python train.py --norm_place="pre" --rope_base=10000.0 --qk_norm=false --parallel_block=false --optimizer="cautious_adamw" --final_lr_fraction=0.0
Each number is 500 + 25 x the weight over its row's rms, rounded and kept within 0 to 999. Layers, rows and columns count from 0. Numbers have three digits each. The size before them is the row's rms in percent of the matrix's.

# q: layer 4 attention query, 384x384, rms 0.0413, rows 0-63, columns 192-255
# k: layer 4 attention key, 384x384, rms 0.0408, rows 0-63, columns 192-255
# v: layer 4 attention value, 384x384, rms 0.0528, rows 0-35, columns 192-255
# o: layer 4 attention output (transposed), 384x384, rms 0.0497, rows 0-35, columns 192-255
q0 068:468478474510511487480507494486472495509467508550471461541529464513531496524479548501485516476499466491492496507481532472494502465483511529498507470463500486430541481492505471530505456556538527
k0 163:451475482461518519525528529521513500484553561488519512520488502475527489515469533489512515493472501503484500530490480513468506485492516497519473464456514537514530465496528498514423522519519507
q1 100:541497532555521489486470462479490495478461446476494505471480513498477544483544488480515475525526518520524504485545497502485490517521498508492504523499507482522482527489493526486520486476473490
k1 121:541524510532487486463457495500535493517470454522500500474506487520468494482523478515481458478510523497515473478528525460514534514508496526459527528541464455468484541521478505454548506486477476
q2 096:522528517536508496509485451493485489496449471487515529510505474488427479483559527498524482497522514494497501486521504480485525553510507518495514520531481515500489515522493507477489499485467467
k2 106:540514511546495477474485494499524490547449467544504503456501504523477513480493463511523480472509521509533503470534535487517492500534487523495512527519474456462516516541504517482566501509501483
q3 085:492480492496519453542508504501492492429495498512488499514497531490549502528492496483508504516512512541507539535502543534456486462485541495529506474511502503448492485493514518492504528583484522
k3 080:477539507497550501518504484504558521473520499495515504506527496456440471511497510486491514491512487496477532499507493514542475511505491522472527495523496528496508490547542518541504535441489482
q4 087:547501467508484453524453526490467484511527485473524467483485458513476498509525524486471465488511521445530474471506527467488472505486525511520505522514529495473456517499484492508534495475523464
k4 092:502475506541499559537520516457543483515527493486484532471480550512490481472525471507516512525498548474453480485513512490508456523491525508494524476503497492511498510480508481493475464525519505
q5 088:446480541472510482508470518514514505470495547485492486498535516491534500545476495485531546511486496515507518504475557525523496461478512475499480478513508474520485481477517498512470503525508494
k5 087:472509447481536531510529527497528507455558517463496516485524535528516466526461529509459490500464471496457495505501437495471482465492497513564500482514510500492482457472515486489481516527482519
q6 086:462506496475480458508493545473527487507480512474513496465475499492479500510478445538519498562580490501480497523515529527497477493501527507502523497515526489503484501537514500513522512440484495
k6 091:551477485522488540480490521505506505490531531477492502516509526515502490500548531462485442508453509504518506507509505478473507511519548534473487514469508510503491499457528471493490488500540535
q7 093:414475493518513539542490501523520519439547447499530486501485526511544518530465522519503534515514482503458521486524494518478462531481530482498501488530528498510497487506546538504498502507516525
k7 087:498486505508487495496497487480463457527504504484484487485507533503498499516537511494483501477506510513534481481473518511516494462510488472544490473478512502501480506498496471481462525550507480
q8 084:510517456482494498512500519514497515470510451502494535535506524474522527490464471502477451462537473502471549514511500514500489468491573478532527489503528482431465465456488476486479521522540530
k8 092:446457539528514495498549483500498473466506478485528534497507510474466464542521530512507461472505510490438485467548496557502548505465438541492495518491530498527511507479556457493504469478491568
q9 087:527482517477485518499475493476576500497531518504469481526499532486500503522504484570479494498490529552471502468496514477516512556487510498495506549495489470505532468493519513474521490525498516
k9 108:495496464476544480553506474471501508485502535477509491544528462456526470469476550482470531539516442483486456549450490532517507461525500491526483471499520500467532515461535482499505545460492519
q10 095:484474513518490478493488538476477475519504492486515466536484530509517474502502443477468472515492495487504498489553474505528557445487465485495539508484524503497490524490534486496499488464464490
k10 108:478454481508510510532504508515528520424517543481478480463524507502537502499451531492485503517521514489495488503481527510529450499501533468522525443515543495521480477476528506549483497513511529
q11 086:477493465481468486442529542498494492554503510540508501489542511522507516540516507522537479469520476532495518517486486510544523501522523501481507500485455492492529517490487505508526535486478481
k11 109:523520517543492474482478492481482501496488474531510533502498472514484466499512486536552517485478519454499475479508516511496495511504478506492491479491528480488497543527516494490539470495473470
q12 098:519469487483476505471450483532519526472510522507485476506487508512478476520460498530488505505507519503497499490523550512501517450485493482532490533532505495524534540498467513520512539539504475
k12 110:485521491496518513536553482472463485526487495479496489497532487519509511487517535516475572523458496504505509518441497504525469503552521523512512466478484499503515468485504480532477530473516518
q13 094:496483559481528516535492539520528483477520513488487508541501497535466481481474531531470510485475498501519527507501533503465572459528487485494550525523475529498492465490502521477530461491496570
k13 101:535518496528499483498500479481515501537468466530510477501526498476521486476500515520504511514504476479466469514483535444476468495489500485476537496498502486477524541530511527506498529482512451
q14 101:520505509505495552543512499494513489485503484507501494468540529553515529495504529538487484479496453508520460488504498496566486467489514510510510497443524485491497505504504488490466494519537499
k14 078:444514520468529521501485526525495476472460509500478473535484490487515503517505510488499503533459520520495527434476475562512491531540513484473495492559487520517491520442503482501474467515534533
q15 128:426486452476543514551502492485517494500540568506491513501489496488526472544485534505498517517454495530514520530479481531498505488485521489535462513498505524523526449480484468491499537523529528
k15 065:539482519490495494468498513489512535517490453478502495491493498476537496481506490495507477491488508545524471468515476475484501462542482518534499452481474477473482540455473463491533495486463521
q16 103:494528520495444467514525494477490506502490470513544493468473470498471444496439476504504466496480452493510533508501512507497526523530483550452509496476527486469460492515472537509537491467497515
k16 083:502509505521512541471472492492517489482540499512534486530497486463477477485496486503532500487511516471520516494497479466449507475516461511526469512501471503495488551482521526444489502542513485
q17 082:482482516493511537483505504542457458490505523528495517521532525493551505473534531503469499488496477477474479489454518477510464493516496492527464437487515509466501471469476472546483503481507538
k17 211:549503517540482475459473483489513513552446451524496511489524497522462497496505463510518469464539517481503503474529527474503507503511472535464529541521475483501484551525476510487550472513486475
q18 094:485477512445507536524500548522482482473518534495509467495508490516507484503487521483507500521466506489480459466492497534458483474505484522493482524514538532510527529466525523477493517485514513
k18 083:508568496552465487495496468508476534493448498502482493526495457492477570468502545517495540490535517514490510528521526510485441555550517488470526480493469508469452477508446485480476477506511481
q19 094:461497555496499545452489497558481441494532556487448511499522505494512468494476522543469527517509495514506471498474484491473514479470506508488494526515513525494478495502473456503490500510540533
k19 095:528483451479471466499468494480499500499476494534528486451530447519507538497500486508521538459460443535517518508549529478530480515513532496498523519485503522512506552488523546535558564534458512
q20 097:543575480503455498505483434474537505488472492510470500509486490494502534480509506470514515494521465530534502501468501484559483509533474515470482467533515484537542493534480464487501529487478497
k20 103:475505497476553520549525519524499500485499510475519505496494505500533503487472495490517502506502511478513494514499476497439509489446518514543468504472475498490506489449535540488441489494521505
q21 097:451537455510464511502514512499524502443479473487497463516501452480466489467462475482512518486485470528491516512468483526480511468469499472535498489445548534522532498464500482483545508489510524
k21 106:525517519487487481480465490492510514526524503524505512479481522517533495490483499480465486508485498482510498503500495463496532550564461508458515523557465463497492454495508511525559504502508486
q22 095:479506516525503483497521498526522480511490492457464504452477503523503528525553535492508528515524510545511517513489518499493450521510508497447482500463490487507541544523465497505495514489482533
k22 100:491512509526520501497504478516506488515512464532503527543508517527479501485496469489503507469526510482521461494525495516497514481484494529489463543541463515507511514529518513506515484494489453
q23 092:540498510509460536528482504512536513532491512449492482471467484494527513511409484513532526528461504492473544472495514531481521466553470490518518497483503461512484490504487497542496542495555493
k23 091:532498513518556484514522517493462495501450479507495445491549518514429477481497459490460513517561473482533498478526463479503501483470475512493452486504495517502477501523502525491460472476501473
q24 094:484467535503507518502503530502476517510496513537490473454534486525500491504506537563539523483478540505479503490483492542467501493488510511488497507500481490519558498488475495514454534484515493
k24 101:544515497530489490513520437491495485518488469539499506481519543481473528477494462460528520500478504495499526490535494491474487494486501500478524550486521482534468463491475488488519460494468476
q25 096:500473493518495483452516486532518540477510525495435523490523531503492479505483512488494516468546493492503513508508449530524497503468498488518495518519470522492440454474464474510494518561510505
k25 094:527508490469484469511483500524509475467477494519505466486476473522510471465525501461513476500459502525486523490484529455506500530535514544437510487510505488498476461495517492519469462497500534
q26 098:525548528481494520487542508494495490492489530466479484487450489489494464477467500485504519494498483465495499517508495491510483493525516491535550517523479469528461505457471442513486496486531531
k26 102:528494470533448529459514509508491514493484476515535497470511496528478492495502499481494506531521492533507533500486509479515523530495496506425503495490530510514529501545481553493491522510508448
q27 093:500506504516494526503517519452490511479528496503510484484519491487501465462537527430493472528461562516463481484476532538505466527535532452571522450522496508479475507491533476541452520471525506
k27 097:515493513494501509507545521511520487520481492508484498527522517511503522509463495516536502497456512499527546516499481471429518483514483515477465531479503530535513513515463503502556494538489495
q28 096:484525487555533492488496506492492544491506434542514523522510513503518500464531475500484524470502471526499474504500463499510510510505510506507474530507503474470516479464523481456531463500478487
k28 098:474475489440543542504474523503518498487509542493496524518515489461508534533471491497476504530496510512489522522446506524525501510507502485513502519508487525536489465512526476514459543498501528
q29 096:518495483498513492492513526496504489530471508506508486493542533513483528545520516485486506507471521509524487504467518510482505524470518540477451517510506490501496487514501512492501485448508479
k29 092:473476546528496508505475523488495487467474463493503482478484518502491530507503489521482508527537481530522476468533535525535492463519512490470498537541498513508529483528470522495508533511471486
q30 094:478485489464451491477524460519487473506513497441486508495530508525498484547496529480500480525539478496467479510462505528449438475537477510516478454427482521530504512512499461543470539483486531
k30 099:523535542522502541524481504484477452504491451512479463473489501534497532490518456505512510499483529483512528491532486452511512500501458482479497516569452479474492548549452477479530491530471482
q31 096:489464510518477468533478510502531505478494524545452487497424487506493505486460480509550476459492476523491525481492488556464510462526538510500531509523509555549480499522495534503494507520499509
k31 101:528522487509549487486485482523512504506539492490493478543538526542485505498485539477487536543525537475507481533499504498466446512426531503510479503494515476462466528466539504519477504508472511
q32 201:541511517538506475482464457479496509511492420487487524498494501513472505473527465488520471504541509501511518483540508487516506523496500526508498527519501482495484511495497517478523491499490473
k32 124:537524530530475480491455510487495495535470461514469481463500493541462514449506459489472477499521520476512505471518521478512505513508495511475538523523468468489495520538484498483565462483493485
q33 102:457499461495531503515534523492485479472533558487503495495495531525522536500488518523473561512469481522483482517476468517458461473507535501535495473483521518523506491482501503524477502494514522
k33 069:486531576470520541492468482479522526501490459475494485484511526463483520537482446464532515482480527482508456465512504533521525505512456476499459498489489528564499488519513517523515538487476476
q34 080:470494489473549498529511504527508490448530525501516483518502510523529521527451493486480548532479510501517506537501524533500490499491529469500488468503495504534461465490519489499469511526510547
k34 079:512558512475529510484455458460523552450499473515481527528548425426472470488539514501522498488530506503512487495493485495514489528543512547460521531522472520528534519491518510489496555531443494
q35 091:464475455469459514523537539496494505496475553506494477526517519506576532523443516513490498497475487538516498523464509532522519456516487479476478500507485495510519508496508467538467521486524541
k35 100:461466488500529495548502499487517510483566523487501470514466532485511494483480503490486513520469493515484496536508444491473501441466531474539529468486522522486500499518527507534443500509510497
q36 088:516512497507488486490517521509490525476468525503527557531480510500479548516471460481538476509510445536467476528516452530522505511501499508521508532508486532485484497511474497479463525531495470
k36 084:503481495481519482492499463481464511499494507494500474519465474492456483536546536503461512487491490490510530503522543503484512500500499503469562466522487462508534483512470522525546511504505434
q37 088:477472499461505485485489523491531515532511538504484438477496501484510488488521512449483551521486509561554520498464551492514526485505508515465469509537519485482526508522477513513523485493505483
k37 099:485509435481537495535513487450529527503467525520483495498519460486526517527463548487467499521513455507475472533448496527519459502493499500514499502513476514498519494497482443505483499481478496
q38 095:498540512464480480475484491485477489544501501519520466506481495476504467476505487515522523488535493454471566495530486508480494542531493479520479503517521466465458469494515473545509491527488495
k38 090:538496487522458497478495490501476515460510470460551544474544453494490485514518500533520487464519502507465480469493523466489513492487503510494542502458482515473505506485483523451520458436480500
q39 088:479495495506469473524531476509518535530528500473507472462465476518521469498472477512512493490517477501505513509486502505483516525473496517477509493480503532512526498485495505501502490494491501
k39 102:512475479526548519504477505504513534482543494555495519504521540469489539542451505500505504532505517542494506533476491465477453505514549503534514507498493483521493497441505497487549527489549519
q40 092:504514498492512495537539525486467503463508479485514505510477501493511528515502507491485517520488511449543516507470500503540483460430534503503527511490490555502482489501497504510446547556472487
k40 095:455491479485515536510511498504517507516557510491462484496509537490529518500456497476490498503475481569489513493451486488489511505529509518513485485500497496520513486434525481512455531501500548
q41 095:497527509520511506503518505520519464472521512514495508516516525496535532508520508496506518517441467511506539519523525525516524481491503469489546490515499523491485502504475513569518510506492527
k41 085:483490496460483526484536501494503480529512516467525482494465519514515517490461500496467466489514508507521498456440489526499475491477515502508505477502508517537535499467520516487507520512538514
q42 093:533476497502496489520456514481489510473524520463482529507469540494504536516497479465502525495472484495487510452456522504548471503513490484498501540526523550502471493463532460534499478494519543
k42 083:495496478444493482537539504509484493506514503511464480498518495502535505487471525493461482533501502499512504530437470523544502475495530519523519460503539480498519474486477504491518499521519548
q43 103:530511498490493526494462492514430511519495488459550462495522484480467496473530482499487478482482469438512514445524504525524531486502506504508540467478500493499516524522492497484495494451450493
k43 090:533492505509542501483491471495559514506528477525493543467482538524486538520497502481555493461525510501480463520547530473457516511496472484479484546516513488459485537512488537518480492498512435
q44 097:508500438492498504497502538519518511507500514507487502515483520513551490499508492511492461471462443493469543531499528482535501503456522488453473478503475488516491494507530519504489493516446506
k44 088:489456522525473525487535497499482470503458484481473493476513518505485500480456528497450537550507519504478492502510482510481531486485518552476494504459488534480464477477510522543512520489519528
q45 097:515474562493528510493501475468476505499504464506495464480539505474514553539549511528491482476537514513513495533449545498514470524526505464512532483523494484481519529494472468495511458482495525
k45 092:489504507485445487505518497522506464496446474490528528481488522502508520486539468507469502491516483508493503490510517513503522485502484529509483485478552516493522521575502488519507514522521515
q46 089:542495485469512473503507516492509537454490570528506507527504512477513497536508503487521504493523472500498477556467521528492480495494526528501504451456536510500549472553517516508503501484475485
k46 132:527526513528475496473495485490530520512472477509539499511481488538441544478509499502506497463522498457492530457541527505493502541476491524452514554513473492494504514501500484492504524502502448
q47 081:500432462502487519508486549547465516544477499492470507514464523494498482519492519486515520492490520503481480511530488488527497510490471478516491519495525519502519531489516474499495485524505509
k47 173:547519523551484472466456465505511486516479454525510504485504516511479507495506471512512487476532490481518504442539545498487506511490491516456516530521490456498477520537477520508533488481506458
q48 087:509494477531486519503524522492498503511472497500513507499467494520516549521521482458519490513503484513536465517484493503524497564526519524498541511458460467503531463491458530476522521491509479
k48 121:464507493456537518492555504558503459485538517489456472512471554502524482504470509475488542537494476521498505499482481558484489487464511496550476481525519536511468492484527488519479511506501548
q49 182:568517545540483469477458491522502479525454459493507507467505522515450504482510489522517502459520511476520488474547485497523504519492490499450539561537444476508474520550503531488533488474517456
k49 064:497482479509516517492507499473497482477548525511506509514500536492509500494456529513518485499494506517452494511523524516465471492493536528506467472458518515561496487504505484508427497522479493
q50 093:507508499493516516512529536469526504489478529503539468511479506493540473508473496524508530494500468455485522539504508502476492510520449501511498476563484473509505478521487490499509539505466466
k50 108:534477494496470499450450459494479492548502473526515522474499463499481502455459472524530469505517530507509536480473508491496515483479498482518539511496492526498479548482506501499505460490524473
q51 094:507479503513520470508521471527491487495500489500534480498489512492517459516478509490494495503504516523448513508489568503506495505524477534528467496474490479519504520555486552496491490512473491
k51 101:493484502535502513503468523508502530516501534543518495484527522503450507508491532514531483493528472497533508506501522488531487496484495498514459500488533508464506515466470474504547487532518517
q52 095:555481476498566466502513506494478500470509494508495513511531510522481482469500534460501515494512459498491446509491471517546491482491512515494497461506510521532478549526429514547487487527495498
k52 092:467485481493446533506535498494546480474440530477516503477474494528511482552504501538507511494519521514497518494513578505485467484506488499442537506497481479491473488474520491515497480512446501
q53 099:477470537513510501491492518543503498514508537544520523505452532530473492466520498520554541463554506469473488460506519482521516492453528467456508539548469513469462499512506530468494508534501463
k53 099:511487496490518496493521523507510511491514498531482537521534487470507470504465522493527547479455544531467514520491519493501445509502548504557473500480566510469496514507497505497473495515494442
q54 098:484492494494526526541506513515514522495496496487508520491467464478489485465484495480509454496542521509472507500516472515481545535490502479456506519533490472511429517519476526461515486547458519
k54 098:498506463461478476516532489505491512508519506507511453546494485512501462521520503536481519498497470493481529511534488472539525480487484527553484463494493541459521491520562492531417514511576494
q55 093:479490463508516535519489489528511492453514500490498474490508490473473506471478476500470521506510466556514478527447518512486501479528462514521494533481507481533519491554475500493471522504502499
k55 093:531479521487519495500472479472460514497476512492537516539473486481482488508521511499478494510504477489479461449545506493553506543488524500497529527544495494470497548494541477488496478489469480
q56 096:497530518542487471526490512497513508514511499498509451488468512537453494487543499491507499501510512488468510518475534527468498548499499520470492485470509520489508522562478577486488495526464473
k56 097:491480517482517546521516513550518474469533520537564521528514547511497497536474471499507504499519492491536507516531508480475482480440540518567463522515513509489489477439573522511474496562473500
q57 091:514506450511510510498465510489523479493520539517494468543464532503502508538479490482546491485472540505475495548515483495477516474462536512526500519522512480514486493517492460463512472455557484
k57 091:539470511483489493426517506518497536481485497480502502455502514499515458433473505484480479498499489509490525482527523508508500489530486503499493490480534515469485510450502498508532513507473537
q58 092:488488562503489443517445512516485522500453500508531505487495516497508481525465454531478458515530532532469491463478561508508544531446471493460524475485479473443493473538493510523532527524494506
k58 100:428511482510510481487527519496514521513546522495528504492492474457510497528512505460536471515494447521518521529523472495459490480508534524502484518505524539531497457447504512496447483531460474
q59 095:489554551515499535521550464476483460494512519479519517517506495512454479462568509499521506500523487520547490515466534481524509527495499521473501487543538504536478537471489571454513463509488477
k59 097:510476487476509531477505508542494539482497510520509513497524509450533549544471498512470526468479494546482467517472471538438464458487463517528445479467451487512484486502498482490457550475496509
q60 098:510531475481489537486507501478528486476493489506501535510561482474475465468522485489509474500508456521540512544524508507513491516540455535491517522512532495501455501462484520525518500525507519
k60 101:460518474515525496523514492524505517489522518510530503496445505482559507530464543515533496500510487487441531500471460521468513495460499438497468532481503519489524499523533476509510527528498514
q61 095:450507561556484481492457472489494485482528471507467496492491526504477491533534483501506455531520528457534478495527470507507503486521493505496457512441495541548451523460499488498529489527502519
k61 099:478473474495506513530510515501566511518496548483489524536531507486541505482483492458497532468496495505485528515516517491537508520508477452510520514495482477434513486468529480498468538465514485
q62 097:500472514498495506507491531514507478478495472482500540471448528534476526521538452497544453465505512517509481507514520495501508512526522517460469552488503470522473494453539450518486559490494503
k62 099:508508474487530525468549501528515521526546499517455521555549490484517523545420511465491498525503484487498542463474472504495515440518472485517477505542503498505510481469513507498464498547473494
q63 097:482503523479492520550496504510461506529492549496500472510474494517532509474504535492511499518531496463491523475463484539488478468484558514500466526456514480475565514509541513558518505530504486
k63 100:511512439521535517510511495478509474496528487492549481466514510523456524500531504513488477501494545491504510450563538496508485536497471526516537510525524536523430481510501529494504498455529476
v0 103:490500509478479501485496524511533515522459522465529528488520519503501496481468547511523543530498518468493476516483491494480511525469501528520544513489505533496523487497519519543489482541515501
o0 101:526481501514517494524493512503490559540449533488514495494541496484508482516550575511441530518493482444541476529512480482523481533472465539456522519454473536494479488505515486471537512499502556
v1 113:496504490519493488517484470505504509500503500499461472526513518509517456491512510456493482484486475445504514463454483533486529554531554547507549507469517489555504485499515481537502506505502496
o1 107:470487497512514464461478516500483514548492523480486439484525503492526498516533564510461482507449505551493504484493519519491503541483518510502517482493503489496484530507486514527495490462474507
v2 122:485490499508491494502521524481462508473559504547500491487473481524481529512451474480510561513481541490565527497503515533487505497525479497463461525445514483466494502501477503508497532515499485
o2 112:481474492470513484516525477465488503470556479508501499536498508520529507495501455518505515479515493453504490517566496491462493510519483470467488525440528542481485508431495483566508518485486531
v3 112:518494522517486487491459541475501466450510499481492512528509516483490549492469482530476459499488509492507503488521518536511528481460503525535477477511478495498517478500518481472507482484510456
o3 109:444492474531515496536498481489488498497484495437512476519506520458498506452477485513503461527584504494525513466498498526483495470490546482502478531488468501500519485479511515484495489454476476
v4 101:476520522493472524481532500486503513516456543438536503493550498525501519480505518481468459515513488494500496498520495516464477484487550497490460525521494572512501511515529540533489489490482521
o4 100:474473516521508488538517491521471510480469523487499482467488506503505512510483522460483457501509488544508526510470490508499483507472504492515449488471483519495523481529557506472490490499529521
v5 100:510526456486503518501486474492493514507515491489504470499521467511481478492476524456486511539512552497458497518510490509445439530506511454488504499467541561536536501492532479543438561527486490
o5 093:507517483483450470464486513464499494495463496528526508465510512513511502436472496507494498499504473481477512490508547488494502477494483488465525505456526530513485524507476477516487511522465513
v6 109:483457531515506486449505464490520480486502512540497484505461498517506492530505469446523469476523469509500470473518523495489514474561493509476515507513490497478498485513549490521464522507506501
o6 107:531477554498499488447464472503541490487516521503511499544500491531495458513482518527545474483441494504465479471521510480520496435511504501524544512537494492504511496484483482465480525500508507
v7 115:499460450483515469526505473503497522504523472457513467494500477454507450464471516489489486482499489481514465499480499493471478487534560526465475456467489471469486511472538516542512521508527502
o7 107:484514489503486469488547487474494496494488543464492507494503495448555460474501465528489505484446487492511475496494505506472500555532499505483535501477523506476506521458493483550515501521519511
v8 099:472512490485492522529484540500533504521466537470550526529471478522455476515479517526477546475490479473486531491501496514456506486529433481530550442489503502493496489518503552480489469470470495
o8 087:509481473523533525485512546492548529538429506506505510513475515513500469537450478514500545441546445488463481509517477546488495460532474507476505495519486504504518555548462509458536495481526503
v9 108:464474509513505473490526450483525497535503495508530507536491495515502504480505495499544515472495485508482493506470558480498490492533517503531519479484457471535555479502465490497513550519516479
o9 105:525512530502505508472498473492538530529523513521573535480511483492519528500504522519486515504496454456524448520517510525509481525512502518503530521471516482516479470490480496488535503524453500
v10 124:506486472508505519518521497520501498465450532521479521484496528491525482563468503488495541520486569524500458521498516488527524498530493482462472508527514527536498510530450521541475482495455535
o10 110:504498514505510532522510480518489508492520525509498486489520522500484452555507519545480516503503525504495485561456514452506492491471514477491492474509499490508454492525519479519498535527490496
v11 102:465486533518466511520472489471497489505506516473491500485513476476502412503507547481517477514457547517480523489516496491461527491502465516490521464509479534508475508491516516524509509529468452
o11 091:470442495537518524517488514494481522503508528560517503509475510486511478513497498508481519473512524478474544506475458526499554464505494528467505477508452518502525519503463535507487473510492459
v12 110:502529474503489522488530493485477506533534493497518519516488511467494494506463496464530537504488495548514465544468483513526494483526533493468499504443497499523500466495503513541464548567491511
o12 107:485477474498474487450469527485496475537476528538483493485521483465537500461487459508489520512474474480523463474503495462499488504486507502482496532490526509490494519493494504549529508482474499
v13 112:502526463491484508508487506488480475506474511524511453498451517528477541463488510508529491472514499483527516527496521520511507471486484515492467491470470485499511525460455486503503489484487486
o13 104:426486468509549539559489499487532516545510464536533487481486531515466533486525469486432487513551534448511536487516490552453520510466492502492493481428486497516526531467506506525480469513467528
v14 104:500457508479491486509504501507493529468445471466471516544540472515508540475513492506475453479518525475538477480485485492486502487462536461507457557520492542529515549481488537493497503515489468
o14 096:514502508506477507529524473515492494475466487476460517454485477462523520497530506454512457477514514509518510470495532462465446519467530462539496529496510513527486485470527472488495469540520508
v15 117:485488520494511516525497538495503504494523499512505476503493492507480470489492520459501464526503500520476476544511506535493470492524463506520497458520512479484475517486491486546497557481511485
o15 104:472498526526538498463532490491513498508493581506492521515464516503530501493450457506501503497538512483497486479473471537507510481533551488495528497497491465505501526535475469493524476440472474
v16 115:504502491537540506468506496501517496537486520473484472493482482506507462517480505542477520499470502480521495506482479475474501527505495501497514468536492519488462492481538514516510538525507516
o16 104:511449488551530502480512477465491520491465535542526515491501529525548458502476475541445501520463544461516471548532512536517511474522499515447499471463500521538526500501498520506466477526478508
v17 110:521504499498528506457491540492459501451545478453496468545533478468505510532468526531489491488500495482537507506473489496445484503516527537521470488481493524453488498507495535497533445477485516
o17 102:476518450452516499461552495502429501465477504454476505452496529536516516453483511508505525465521516491524497538479511485515499483492484483533520509461499538483497473525500483537515530553498478
v18 115:488450519490519496519507457514509514527485503498494540532522507489507536490515523450493538468426483465487540479485485539502521542473487515493503494513439518513469473502505513504504484543525496
o18 107:559472494525515515484512463501489558504503504477536510499457533518504535470503501500496550465495488496482480532512495499500494506492504491471502479499480495571504528445495487483535501495477460
v19 120:482477514495499478504531467512492470498486506458481528457505501493511508488529468495459488491492479514490507479516522503508519498500487472533478502519525503453499462474549503435517504484506516
o19 113:541510473494483513525530470519475522515474532452483534481518540503498492508524502521534487516504499540481523497501515534536498494499508504505485491591473494517506471505504509464507461525487492
v20 122:498464506500518530484461474456492500479507466522505543476520532497508528497542500485467464514471525539565464453490502561501554502520532468515467525509507467511500498536515497503495477496478478
o20 119:452453543501508478486484470485489524468543533432499522520485507481541482475528537513525494519509525558477503482516486467504479490505493507508453525507490520565477485460535496498434489522512441
v21 108:514491511482481509476528504509493473496466501545503518491475513526478540528471428483471477481488505534503472472517517510498529487506502469484490485528504474525508520549507486529527550503481481
o21 096:517497545492537487509460457469519456456533485500522492491473473503488511487484507526530457487478533518496518462492493450503442476523505467497506499478507477527514520502530509489505526468565484
v22 118:509524461509467514513501507489496514495507487495541509524468515512486526506480486515455510537520491491517475503503510501517456531484485477469506443458532478603532491527491522554473497489447534
o22 114:512487506465466476479492533487518487476515491495474503512482465524478463512463476559491490516517480512544494490488537495523484524470463455465458481479533505523478471534530528487475537493509503
v23 113:538488494501515498496508476442499501514505524517506450476524477542455510491482488539491510483498485474503485537502522533504473520522483486507526441516488502503529491520447483532479537444479501
o23 104:501484530527571523507487486477519505492551503514547537506521472537525504468463503552445468526500538462484444507480524530502538514525499489491488479450496497487515520530506532492455513471497505
v24 110:506473517501503482534491456536490508526512498528504488504498478464501524466510531485471474481466506484476503482486495520470502506470508481519436544508529492521503516509523451507498532497507485
o24 107:535479488495448488488506453524501522486492502492523498500491498473524488469480514497519479499484487532512524494496477485483505538485509486507513548500480475547466475489530464490458484537508466
v25 109:496460480499508485505505534486495505489520508464526449497504462466494497536479551525531472502518503495524495524476522511499507504556513498455509453529525505504509546488495492535525525510499480
o25 104:471473511515499492519480458491478475503488516485544489478495484485499474480495492545487523527462550481502483513469527474526558494544504495504530511448519497496508490525527527516501502531494511
v26 108:501452480502476518467513546475489528490483521517474510458508517528517506516473556518490466490518545521501515503474525497480503495487455464490489492516541538488504542530470444569508495490466509
o26 099:487494504520517519535497456487457465467556477511523477501511502500517503483524500527480506486579549459480507539449484449509513509521524476477511514454511484486499525519520499494512513545549492
v27 110:488524491513508487539483508499492498510475510497485506503554478507532447494496509515449537521508468450449515492478496440512479486476523549482521443468525473548500520488506523541534467507501503
o27 100:493508494523497491508507544495493507540453532533513515540512489494532483544505515514472506520516461519525514486515501541511471507502532508451521479499485501473480526476491517516507475461512516
v28 111:493489524530511511500476534491498460506483521500510485486493498497471471524469546493501486550480531553471469521511520497480511450521457493485493497498493506506489519491464503531465507480461465
o28 091:462470509536526513469514504490508480510464538534526473495498514500494487505446493513450547499548507471476528491462484509496547427493529481473527541502478500506492521515499488505504490495503484
v29 118:546486474505497503503455501520522523502516520507518446479509471527494457465467488552502450506481507472515497508512511526521473510519561462521538467505539472508505520528489492522504511509509497
o29 119:473513473505528503533492547488507438513498489501490490531523460461526463510488494520493462539463479516557443458533525481540490526553493498512494502489515477472520480504496498501473486463495515
v30 113:476473473498450494555493498482483495484528503522463463479491478444479509495493479486490487488473480508470517524488469531549449515493529515501505491533515504500489465486507476521511545475451471
o30 102:463470500486491494489464514499492503511515512513503465520488483478504522496486511473548491501484501531505490477496500509537497520527536488537525514512507450514482519508506523482556505434466476
v31 111:517525537510503485517484488485565509469485536519509513492480506521525492522454505508535470484499477486500477520535493502468526489483493510515462494441471518488535470536510550522495527514463498
o31 101:518464539510531509478467476501509495494466505535524497494492530498572443501441508472536462482520462501494481511509527493501473444474501485499472512481525508495498520484501518492492493510488468
v32 116:476506495513484469496486472470506513517471481525474543521512514515494525540517474487473531456491518507548489495531488498531516466511502506473496493482479489547490500491448494506479497508514470
o32 109:476492516546548527489434483522491506563504477507524497499494472494534537511526526501501488486475506509488477500483507476474457483471519507496415467527512504479507499465513524490518510482495475
v33 110:514460490497465472468496539479534484491458491511463470508479516472504519512425484484540449499473489469518496460513543557518496498541520476458473513489509499462494493520498456519467512528481466
o33 105:446490503484515501512514513512520478490541468471497453521506492464480510500514472540512471492489529443469504509504491485488536513530532480551509501469508507472496511505487517495507532487493515
v34 111:487478530504532496520467485511532515485514486542458526461519490496473482497502540498507457506470505501508496486519462532492541487454492495525479571501469475497464493510512444451490542551535476
o34 103:477506494510496505512458460511483476508507501501500489496504521460508528476514459461500487504486493484493517521508473457479514504516534502487500517501491458513482487438500457525485455514514501
v35 121:497510515496506497502467537518473482495496503494528521502484502538495481479509492533496506540514503442505533497506516469498488511479500508506542478516548533545506541511522496478511490467518514
o35 106:541503489496466512522519577512510489477502442531468499520517508519463520482514530522492502485518445489526502492524481489502515538524451495446506487483488528489493498485499463461482529506559524